config.toml
n_layer = 12
d_model = 576
n_head = 9
n_kv_head = 9
head_dim = 64
d_mlp = 1536
vocab_size = 32768
activation = "swiglu"
norm = "rmsnorm"
norm_place = "pre"
norm_eps = 1e-06
positions = "rope"
rope_base = 215000.0
rope_fraction = 1.0
qk_norm = true
attn_scale = 0.215
bias = "qkv"
tie_embeddings = false
parallel_block = false
extras = ["some layers without attention", "local attention windows", "gated attention", "exclusive self-attention", "value residuals", "hashed n-gram embeddings", "a smear gate", "an embedding shortcut", "learned residual scales", "capped logits"]
init = "uniform"
init_std_qkv = 0.0248
init_std_o = 0.00506
init_std_up = 0.0248
init_std_down = 0.0031
optimizer = "muon_variant"
lr = 0.0108
lr_mult_up = 1.36
lr_mult_down = 3.0
lr_head = 0.00407
warmup_steps = 0
schedule = "wsd"
decay_fraction = 1.0
decay_shape = "pow"
final_lr_fraction = 0.0
batch_tokens = [32768, 65536]
seq_len = 1024
doc_mask = true
train_tokens = 523300000
steps = 10884
dataset = "wikipedia_en"
Each number is 128 + 24 x the weight over its row's rms, rounded and kept within 0 to 255. Layers, rows and columns count from 0. Numbers have three digits each. The size before them is the row's rms in percent of the matrix's.

# layer 6 MLP gate, 1536x576, rms 0.163, rows 914-942, columns 0-95
104:129116129139119119101090154154114116120122165120148184120095155161115130185173159150136138128109094161117120130095179187096142118100124114144103123127150135100147095072159122087096094109097124160164107109129091134136139117138135098110145114139185117143088129150115160143118134131143107130
100:123129125133160105165091137107134103127170134165133156118149086128097117095152105155128105110144136100132148103161085133097121090093092134107146157122116135127109114098115125134168115064134157139119090159085143118115139141136108137142112136130121118123086090167063132125106152156151103066
097:130106171126104112097158112154117127081074097104121127185102129103091117116149147120122111118148125133131120138127182100119095157133091130121142137127083158131132135102148112090119153094137114122133128108142145140172135125083095141128109081134141095099122088097123140131136112136129118076
102:125155090167117092127139137119118151127151124093112132181122100110131118107135118155136160132186140113142102116110160119148140188153113105171099107144153146138086089153157093153124139108148104109136121089110137119140137065131122143122126162155152090107112110139123122144081080087107159129
101:119141134083164135176157144150118113104157119086091137110179113129122128153165183103192087135121114151152143120114137115143135137180177099156155134091152130113117139113120133112130127158112136104092190103165093134098100144109089153132096112132113136089126145140139129148132163114130099086
097:150140143113151142137132115122145190140109102132132130139128116156112128128159116119155129141124148110135146102124126147131154137135130099089130121123090121106114138134097149128128106140106113130153113117135130119140138061153162120149167152133109102111111123126162156114086159122094123119
098:156098127083146121203126136152168118128141141106147084115143103124163131109119141120077118105129107164129133119093127139100127119089129142134115134141112097157124113119116136135098125138113109153129150085170149166161095163136094130138123120129157131125133073149160158123128107197147122123
100:173131109146105147146132134146149127182133160096118120086095109133137137112130117135091088161092133122143154105118092142109125120168149118135112109191110119136155122178091162109102126131141144134123171097132116122119072141144124135088137158122121123152119143116138118140128145127103131159
101:158150195120132132156121132184148112133151149101114097129124093116139131141152156110137156139140108115116085177128168131132069114119123124147135148159104094087107158157168135116096113104128136129141164172103122106099161136133104146053136096135135087132100130156126142150125118131129149162
103:127155146106112118145174128125171074092122125136142128144105129131151133124114101118132106141146148139162125130118161136162147156117152127091120099077173081122161087138188077137117130170124100145162079121063128134104171091117116113088146124087145121157138115143165121144137125105129127101
105:136141136172129163099144198124154158150153147106096157144119094121150110122161130106128133160157101120153108139122132119148114157101121091128111114170127177125075127107164110125121110115150123086097161142116155140127168123114142128105154112143131127096134129146129127117109146132149140127
101:107155182154143132121146116114098134156140124131139096127107152093086153141125142166167112153146122095100113122134132096150155117116108164102103091114114140138119135085114143105120104109182135156126140145127122137190110149121138121125166111132107122174129172128139151144107131142098153132
098:166170135132139154109119155126160135107116132165121126102120078114142107153103101131169106095113114111141123100143114123086114136132115131139169124158099154115127104129131151099146150116150141117119134187090107122148135115137147143176111124131132111096097115156126124134127109107144138149
102:123110090155080134157174128136163104120129124151132115088129124141093155110128110121118117138130139106171160140174110181131146078137134105077188103143124123148128074135058156147144159183123125149105138172116122159122095132108171132106115090142102144103125145097142115133172093167140123140
096:140118119127172124125104140089133134115130151092108093120099138138090112168122112157148107118147103123138134151120120128157172141127155155096114113119144133113122175117163113186132120135127138152124116187140138164122146131134137114108142144145168096157105103138106083156132111125180132146
096:123153104103075149129096135127103153180099163151114119095100145134126124108122127130148146099115158147139131112143152128119068144110103151091139123102157146117145122166137142124142128123102162098070106142130139129123146160107162151157143107142061119121126081099139165149073128155124121162
109:144115129138115190112134144154155088124149102165090130154126098181145110154150142134157092154148135131160192099149129128114205127110102123100169090132119099124103095131108112114098111086104151099134105087135105137115135131118127098113123113121115109144143084129113155137131111134084137116
105:136134131160113153110123119131142098124111128103121093154085129151134123119114127146155079156140106170134122141115107141129087109076093201144116130111121129146117149143143149106132119070123199119140139139121105155160100128139108149158115148095121139129105127199180106089176115132108167090
099:119104163101110125123131130114133183105144148147141148129144125127114112109100102068176151128134139146136133138090161106154152167142128099167091171109185123119126138169119145137091155107113126111151136131144128141120122115153144127152170161113157150154179146115149131094112099117091106094
090:134123146159151145113115126144154156120119128125146111130072091108090184132152121132131099147118171173147144140162073154169115141127101107133098110114172149155147136104111126147132125092146153125146159132151152085115086128141146138106114112158119108109136151137131093094114128098138137132
104:160148087126151086084144163129159124139139131103148118172165122160139104113117165130140143102141140116132138135119091150090098128139135134098116074137140126115096146122115114096122137123127151161149160102111118104100115161101109121108195120150092106138150089141176151095115181167106104117
102:137139159146122136112104179145097133133107150092141144149158092077117115130118131131120146160135154169151140114133116097133123130118130108136130133098120137107122197126157093138145141106091098154152177081137106170083105132142107122099117138180147144140198135154138109154134143125142136154
098:139138144129138145165068165144138146149139114101162127165166094094147115135123162096119155079102112111131136118147128132121162146106101124103116139169146122085110076112134138124125154117120157092117120136131097121124129126148134131119081071110102121148142097138148107101145127129107122100
092:120132184131164185161098108161098119109148159130130132117131116149145170127122143132113122121094121131138101117118103107130172123140145117127107114122140123135093162137130116178095142148131121106110135164153157107128124136140124144129114156087104136135152100106125165128143156145112140140
097:176125142131164123119121179141127124091134148113082105126111129128106124116126123152151114118146124123102148124144163116130157142150117131137123097081123131170125160141094152122138127168113126149132160102134114159155123186115132154148149094115192131109105148145122127093164138103105126142
100:155148149160143093142099105130106142153103102170125130111116116129183143122119144134082141117136112139143130084118128125084113133149152107160094112139108125106138153154121143100129111137130154083158089107146128152132119113103141117098095117124107157142088101122108184140079138135138111135
094:129154133120101150095127133126091124131091136121086097117102104099082153117136117076118117140199118124159137128132119118112108125113130134135161116149154156167164140100122090109111127110119139150085143155139168124137158119110146168145129104151156144123119151166133106101152155135154123135
101:163112115160111149118102175156132172131142112172132129123126053146178111160141127135112106130180157124113165160112143120129118148099122093152126163139088074176152104135117104121115066107118180168164143106146122095160145169101134091093109117133118123148154109146145088157149169150101110142
098:126149180106160162107087107113121087117147154126106154131101148130101103147147100163114113136160138179167116126124129153100120140126127121105082135132142153118116113130131132169091123141115063148110142132136125157164138127089124145122145116085134148137138123161128157128121121142100137179